config = dict(
    n_layer=11,
    d_model=448,
    n_head=7,
    n_kv_head=1,
    head_dim=64,
    d_mlp=1792,
    vocab_size=4529,
    activation='swiglu',
    norm='rmsnorm',
    norm_place='pre',
    norm_eps=1e-05,
    positions='rope',
    rope_base=10000.0,
    rope_fraction=0.5,
    qk_norm=False,
    attn_scale=0.125,
    bias='none',
    tie_embeddings=False,
    parallel_block=False,
    init='uniform',
    init_std_qkv=0.0236,
    init_std_o=0.0236,
    init_std_up=0.0236,
    init_std_down=0.0,
    optimizer='adamw',
    lr=0.00122,
    lr_mult_o=0.999,
    lr_mult_up=1.03,
    beta1=0.9,
    beta2=0.95,
    lr_head=0.00541,
    warmup_steps=431,
    schedule='wsd',
    decay_fraction=1.0,
    decay_shape='linear',
    final_lr_fraction=0.0,
    batch_tokens=131072,
    seq_len=512,
    doc_mask=True,
    train_tokens=630800000,
    steps=4813,
    dataset='wikipedia_en',
)
Each number is 200 + 20 x the weight over its row's rms, rounded and kept within 0 to 999. Layers, rows and columns count from 0. The size before them is the row's rms in percent of the matrix's.

# layer 5 MLP gate, 1792x448, rms 0.0385, rows 974-983, columns 112-223
104,224,191,181,176,214,214,211,194,192,229,161,229,204,205,167,176,196,199,204,210,180,228,226,213,218,193,184,198,206,200,212,193,247,214,176,242,191,256,188,207,214,180,245,206,188,183,194,225,200,176,177,205,241,184,210,167,162,225,225,221,194,211,189,200,214,176,215,196,197,187,170,173,214,193,228,179,187,203,181,168,207,214,228,228,192,176,221,215,197,190,192,216,232,218,199,188,223,220,205,224,182,167,194,172,163,238,213,239,190,229,184,210
101,189,214,174,206,191,197,211,191,196,189,166,208,216,234,197,220,211,213,213,186,216,185,192,208,215,179,180,196,192,179,192,221,197,192,198,153,193,215,215,189,155,218,186,186,210,188,209,226,183,217,218,192,182,184,173,219,182,191,180,184,176,214,197,208,245,218,190,226,200,196,194,195,191,185,163,216,196,222,197,230,186,202,185,210,213,199,195,251,199,208,188,203,214,226,206,240,215,174,221,185,214,178,185,206,163,204,196,193,210,175,208,191
102,220,218,229,179,195,239,190,223,214,191,216,164,186,191,164,234,140,183,180,199,188,196,200,224,201,206,203,205,179,174,231,180,218,204,207,217,202,190,198,207,204,195,211,238,196,215,208,211,223,180,172,192,201,189,174,160,177,222,203,203,198,224,195,237,226,177,196,194,186,219,169,253,194,181,200,210,181,213,182,193,195,190,187,174,170,184,205,223,195,165,175,238,189,194,192,180,219,160,177,198,204,199,163,221,196,205,214,202,210,182,244,186
096,204,189,177,213,183,225,228,177,205,186,178,181,167,218,191,189,199,228,192,183,183,213,229,183,217,176,201,206,167,197,227,199,196,186,188,199,181,235,213,166,183,199,195,203,172,221,197,190,207,163,185,203,198,216,201,209,191,219,193,201,165,237,201,236,235,212,180,182,161,222,201,183,197,167,197,235,206,195,180,212,189,226,142,168,208,220,209,173,190,218,242,199,234,206,202,195,219,210,185,183,183,206,188,249,220,222,175,214,224,179,203,197
106,184,175,183,168,214,228,172,165,178,200,220,174,187,166,194,213,217,195,223,182,178,193,177,179,212,174,172,180,217,181,200,186,198,188,223,238,223,200,234,216,218,175,237,187,208,215,194,191,157,219,185,231,210,192,238,166,211,223,210,182,188,174,212,236,196,171,199,213,244,228,219,219,213,164,160,232,165,206,193,206,198,222,199,238,169,168,254,194,204,195,201,212,243,221,192,221,214,164,207,184,222,177,192,218,188,218,187,247,237,194,185,183
101,189,224,180,199,205,223,175,163,200,189,218,169,215,240,214,162,232,192,188,188,154,178,237,167,223,205,206,210,222,185,202,186,221,215,184,188,196,209,199,184,223,186,241,197,188,205,227,174,225,196,197,181,230,211,200,189,193,239,219,198,150,243,192,234,185,213,197,213,222,210,205,198,183,241,175,207,185,173,214,189,203,214,208,192,194,204,216,186,204,200,215,204,204,189,190,123,166,172,194,204,221,188,192,180,184,216,185,175,199,216,186,213
098,182,255,212,201,218,192,186,170,152,170,197,194,159,233,182,196,208,178,169,218,206,219,181,199,215,212,197,192,231,185,214,216,236,205,195,145,200,211,191,210,195,196,197,181,192,185,239,191,172,219,160,196,233,213,219,229,175,209,178,207,211,190,175,202,231,200,192,208,217,185,175,243,193,234,200,204,196,189,214,209,182,186,207,175,191,181,191,237,185,199,214,202,222,196,185,239,241,187,188,197,199,211,214,204,199,211,180,180,214,207,202,184
097,218,199,199,207,171,224,205,187,202,204,202,200,164,227,218,225,216,208,198,195,190,188,211,208,204,226,202,214,193,233,175,230,181,244,199,211,189,249,199,185,193,177,249,204,184,210,216,217,194,201,196,203,197,177,204,204,213,225,245,202,231,194,217,214,221,192,202,208,168,186,213,231,207,186,195,191,191,185,232,219,209,212,221,177,173,199,172,206,223,193,182,206,214,202,183,201,203,199,183,209,186,210,191,207,230,186,185,198,200,221,191,183
103,169,174,218,169,212,211,204,176,217,199,214,246,199,176,262,167,212,213,206,210,225,184,224,188,228,203,169,228,221,204,228,215,163,211,208,185,232,193,199,182,192,186,201,239,177,209,200,179,226,206,192,204,203,187,181,201,207,218,180,207,216,195,170,200,224,207,190,189,197,194,240,229,221,191,175,231,182,227,199,225,170,213,155,179,210,239,193,207,231,196,194,188,220,212,229,224,228,176,194,183,204,191,177,218,225,196,162,196,222,168,179,226
107,213,209,147,199,197,172,188,211,221,203,220,203,211,185,202,186,215,191,212,190,205,187,196,198,165,205,169,172,181,207,222,180,167,238,209,183,176,191,191,209,222,239,197,217,199,199,231,188,193,197,202,247,186,179,150,182,238,207,223,194,179,175,227,168,221,204,195,209,196,187,167,171,228,187,203,211,198,195,195,244,166,207,227,210,201,185,189,188,179,172,197,177,191,205,209,216,191,199,228,180,190,206,207,205,203,185,190,183,198,234,223,175
# layer 5 MLP up, 1792x448, rms 0.0379, rows 974-983, columns 112-223
101,193,165,190,209,219,188,199,194,194,176,206,185,231,179,193,174,216,204,190,176,215,185,201,227,197,213,175,191,198,201,201,183,196,208,157,175,227,207,183,215,202,222,193,201,161,228,208,201,158,168,194,232,200,185,192,182,232,218,205,226,188,239,200,226,174,213,187,210,212,189,168,228,237,198,195,216,177,193,209,205,197,188,152,227,187,210,160,209,219,176,200,192,197,187,215,195,212,173,201,193,170,237,179,232,214,186,188,198,180,220,199,209
097,205,234,195,207,190,221,201,208,183,199,191,199,212,189,204,220,164,180,213,177,211,218,163,187,222,200,164,224,173,160,209,186,193,217,215,213,190,198,224,162,177,192,208,168,178,235,225,215,166,164,218,186,214,212,172,199,197,205,196,175,188,226,209,218,187,173,208,189,195,192,212,193,189,194,172,240,212,193,204,231,212,221,202,217,200,186,194,202,193,178,234,219,223,220,204,195,232,171,195,173,208,222,208,183,183,192,180,227,202,195,216,245
102,197,168,206,238,189,210,200,189,183,210,188,209,167,183,156,215,197,172,186,170,210,177,194,218,219,233,219,202,207,188,233,213,195,213,212,211,245,199,162,203,193,195,226,211,237,169,191,167,222,222,204,197,175,194,201,195,178,197,205,206,192,200,238,196,224,185,176,216,203,217,189,205,244,168,227,225,231,189,182,183,178,184,187,204,169,200,221,194,162,247,192,194,171,219,203,190,229,172,201,206,192,192,200,201,225,208,186,175,208,226,212,189
094,221,179,197,182,195,225,209,188,197,206,202,185,240,222,210,191,209,190,217,174,199,183,234,205,178,186,190,202,157,211,185,150,213,186,191,197,185,144,141,221,189,207,214,192,198,186,187,229,194,224,203,197,238,223,190,214,196,210,215,166,185,196,197,213,191,195,171,222,225,186,204,210,208,206,195,225,206,220,189,197,220,236,145,176,180,179,213,237,212,208,188,197,207,213,188,180,195,212,198,201,244,172,208,218,212,172,184,222,204,205,178,177
101,205,185,227,200,209,193,236,217,189,219,195,226,210,199,176,190,189,185,184,182,181,184,212,197,196,226,197,201,191,216,158,186,215,208,199,200,226,227,206,163,168,182,211,190,188,172,174,243,192,196,204,165,207,216,209,227,169,203,210,227,227,191,207,181,185,216,247,154,215,212,180,152,194,221,184,178,184,156,208,166,218,180,242,188,205,185,196,182,214,190,199,242,193,185,204,164,197,194,207,176,188,188,178,209,194,201,221,187,171,223,232,189
102,191,221,220,150,245,202,197,190,216,215,198,191,219,237,218,212,214,222,197,210,202,222,203,186,179,205,185,196,181,187,195,191,189,237,234,185,182,200,180,193,192,183,217,151,203,179,222,198,201,217,190,167,246,183,218,183,182,252,205,189,187,188,204,225,190,205,196,174,188,208,229,202,196,177,201,219,233,208,200,209,221,198,190,227,210,200,210,164,231,155,193,188,239,202,193,199,180,197,211,193,186,223,243,189,166,232,207,164,210,177,170,241
100,164,188,223,200,221,242,198,179,208,172,176,177,194,207,204,162,180,201,204,179,230,172,195,203,203,190,230,225,190,234,207,194,179,217,207,223,196,195,208,154,184,176,219,182,203,248,174,210,227,184,205,206,228,188,206,215,198,222,190,205,200,234,176,201,189,232,142,235,212,197,206,189,219,222,219,224,178,208,197,198,217,221,159,189,199,192,208,226,183,174,224,208,207,187,163,189,217,198,155,235,203,168,189,209,178,200,189,181,131,201,220,211
101,193,199,211,229,225,158,207,241,204,202,188,181,208,214,197,236,187,177,205,207,207,194,203,198,200,185,221,211,216,228,233,214,216,233,191,231,201,194,194,203,161,195,199,182,190,186,206,209,205,210,164,162,186,207,191,207,173,204,182,212,218,219,234,169,227,204,194,185,202,171,210,206,220,214,224,222,207,184,190,219,215,191,203,202,197,216,191,154,190,229,232,191,175,195,184,237,180,198,203,218,182,188,205,175,226,226,203,192,199,171,212,213
101,188,214,231,182,192,206,168,236,232,214,192,202,236,183,203,193,224,231,182,188,189,187,214,212,203,146,219,183,227,157,213,169,223,219,152,192,195,187,193,218,225,193,175,221,177,211,192,171,225,197,216,197,209,213,175,171,175,181,206,210,217,203,207,201,212,201,171,188,231,181,228,219,202,169,198,213,167,222,203,182,187,223,206,221,212,201,198,220,201,230,198,205,186,228,219,191,189,231,200,185,196,173,209,205,212,169,206,212,206,198,205,200
104,225,173,183,198,191,204,146,230,233,248,218,159,201,188,211,191,214,212,178,173,221,181,199,183,193,214,219,215,190,202,205,199,176,183,196,202,196,232,224,189,197,215,207,189,212,208,215,251,192,195,186,211,190,187,161,184,198,208,205,225,224,206,217,206,199,133,180,193,201,200,169,239,208,173,198,211,207,197,187,177,223,191,184,225,173,206,240,219,181,188,163,187,220,197,181,213,195,189,225,189,203,211,150,223,188,193,225,208,216,192,183,199
# layer 5 MLP down (transposed), 1792x448, rms 0.0285, rows 974-982, columns 112-223
103,173,182,235,197,213,215,213,163,214,198,225,200,188,242,197,232,230,199,208,188,205,204,200,186,219,234,181,192,186,191,203,214,209,212,220,214,202,208,218,192,177,182,203,217,224,168,234,204,173,178,180,225,178,202,206,185,155,195,218,177,231,215,181,173,199,201,199,224,222,232,218,161,206,172,202,224,203,220,202,182,214,158,214,192,185,202,219,193,170,194,182,185,198,197,196,191,174,172,228,230,225,235,191,185,195,188,207,187,188,205,204,197
096,226,231,161,168,177,200,197,179,200,207,212,158,206,192,205,200,189,204,204,198,183,191,207,213,186,184,144,207,237,219,203,184,192,160,201,223,193,207,204,156,176,209,180,190,202,225,134,224,192,148,178,183,225,197,194,198,210,201,206,197,203,235,185,208,224,214,206,173,225,210,213,188,160,242,229,212,184,182,213,240,195,192,204,208,228,226,190,207,210,187,203,200,221,206,200,209,176,192,212,199,189,206,211,213,218,182,236,211,163,173,210,193
100,195,205,230,174,199,202,190,199,234,201,190,222,182,205,177,196,237,181,199,205,179,201,205,198,204,196,210,178,175,203,225,211,212,232,218,223,195,228,177,204,198,173,193,195,198,210,177,190,178,167,206,174,184,197,223,192,194,201,188,218,209,206,161,220,225,203,247,192,189,207,205,237,199,192,185,215,228,192,204,196,191,195,207,217,187,164,169,208,217,220,195,219,181,193,216,212,215,196,213,186,223,191,155,205,182,201,203,217,244,144,199,187
094,217,187,206,225,190,198,174,224,208,170,198,235,148,230,184,193,222,192,204,217,220,191,179,219,199,182,189,186,218,236,216,222,209,184,201,207,208,229,222,206,236,179,228,250,196,209,145,192,206,224,193,162,245,201,194,219,215,169,177,202,197,195,197,179,199,198,199,152,181,192,238,228,198,192,227,194,185,181,226,210,175,203,207,241,208,177,217,198,244,189,210,200,199,237,198,214,192,150,187,198,193,248,180,191,147,243,223,214,190,208,147,214
096,136,188,228,202,186,217,223,171,210,177,205,178,193,216,221,213,178,210,179,226,208,233,204,182,232,193,203,188,173,191,223,203,197,192,198,226,210,212,203,210,190,217,182,191,217,187,351,182,211,224,191,226,205,194,193,167,205,207,178,222,200,207,186,212,189,209,186,209,206,211,198,264,208,191,199,214,198,192,206,210,163,209,219,202,230,209,208,205,174,210,194,163,193,189,192,174,172,208,179,176,195,203,210,201,197,206,173,175,193,242,188,221
102,167,177,221,219,225,243,213,218,182,199,213,193,226,234,203,220,170,186,203,195,187,228,198,231,180,182,209,184,202,178,203,210,179,236,171,229,187,180,228,200,181,170,203,185,201,219,162,211,189,195,214,145,222,217,197,200,184,218,193,180,204,181,176,159,216,193,192,194,190,217,161,164,237,187,162,173,200,227,235,250,180,210,159,161,197,219,208,188,212,227,197,178,215,195,196,218,191,215,218,210,204,161,203,195,202,219,185,202,199,178,201,172
098,218,192,243,180,207,206,237,222,201,187,188,168,230,216,219,151,176,213,211,176,193,184,219,213,187,219,218,204,195,196,162,175,190,203,227,216,188,184,203,207,158,199,224,191,175,216,112,205,214,222,226,161,221,207,209,221,186,190,247,186,169,187,174,210,167,228,177,204,163,201,160,171,196,196,249,200,233,210,158,212,208,181,198,182,209,166,187,235,192,180,194,171,194,197,199,225,192,202,196,216,191,180,239,206,193,208,187,223,199,195,187,187
102,167,235,218,218,235,179,240,217,205,189,200,191,198,212,210,223,202,173,198,191,209,211,201,193,203,192,176,201,166,185,247,210,189,181,214,226,176,193,190,223,209,207,212,180,213,196,239,238,222,160,195,190,191,190,217,181,183,200,191,178,193,160,202,198,200,195,145,198,199,208,172,209,197,204,220,191,206,213,179,214,177,181,200,178,201,240,210,190,211,218,221,219,222,220,205,230,203,226,178,208,180,221,214,196,212,224,198,195,205,191,221,188
104,204,216,211,228,189,182,228,192,202,191,196,205,197,206,185,197,198,192,214,195,188,162,223,224,201,189,207,233,209,211,226,189,177,201,204,170,203,173,212,180,192,203,184,196,192,185,91,142,208,208,176,153,184,231,209,188,197,200,171,177,226,208,204,196,181,181,209,197,199,191,175,201,200,191,236,184,255,229,198,193,197,163,235,194,224,178,190,187,180,166,189,225,194,223,195,176,221,176,224,233,207,190,210,196,194,212,197,190,206,182,193,192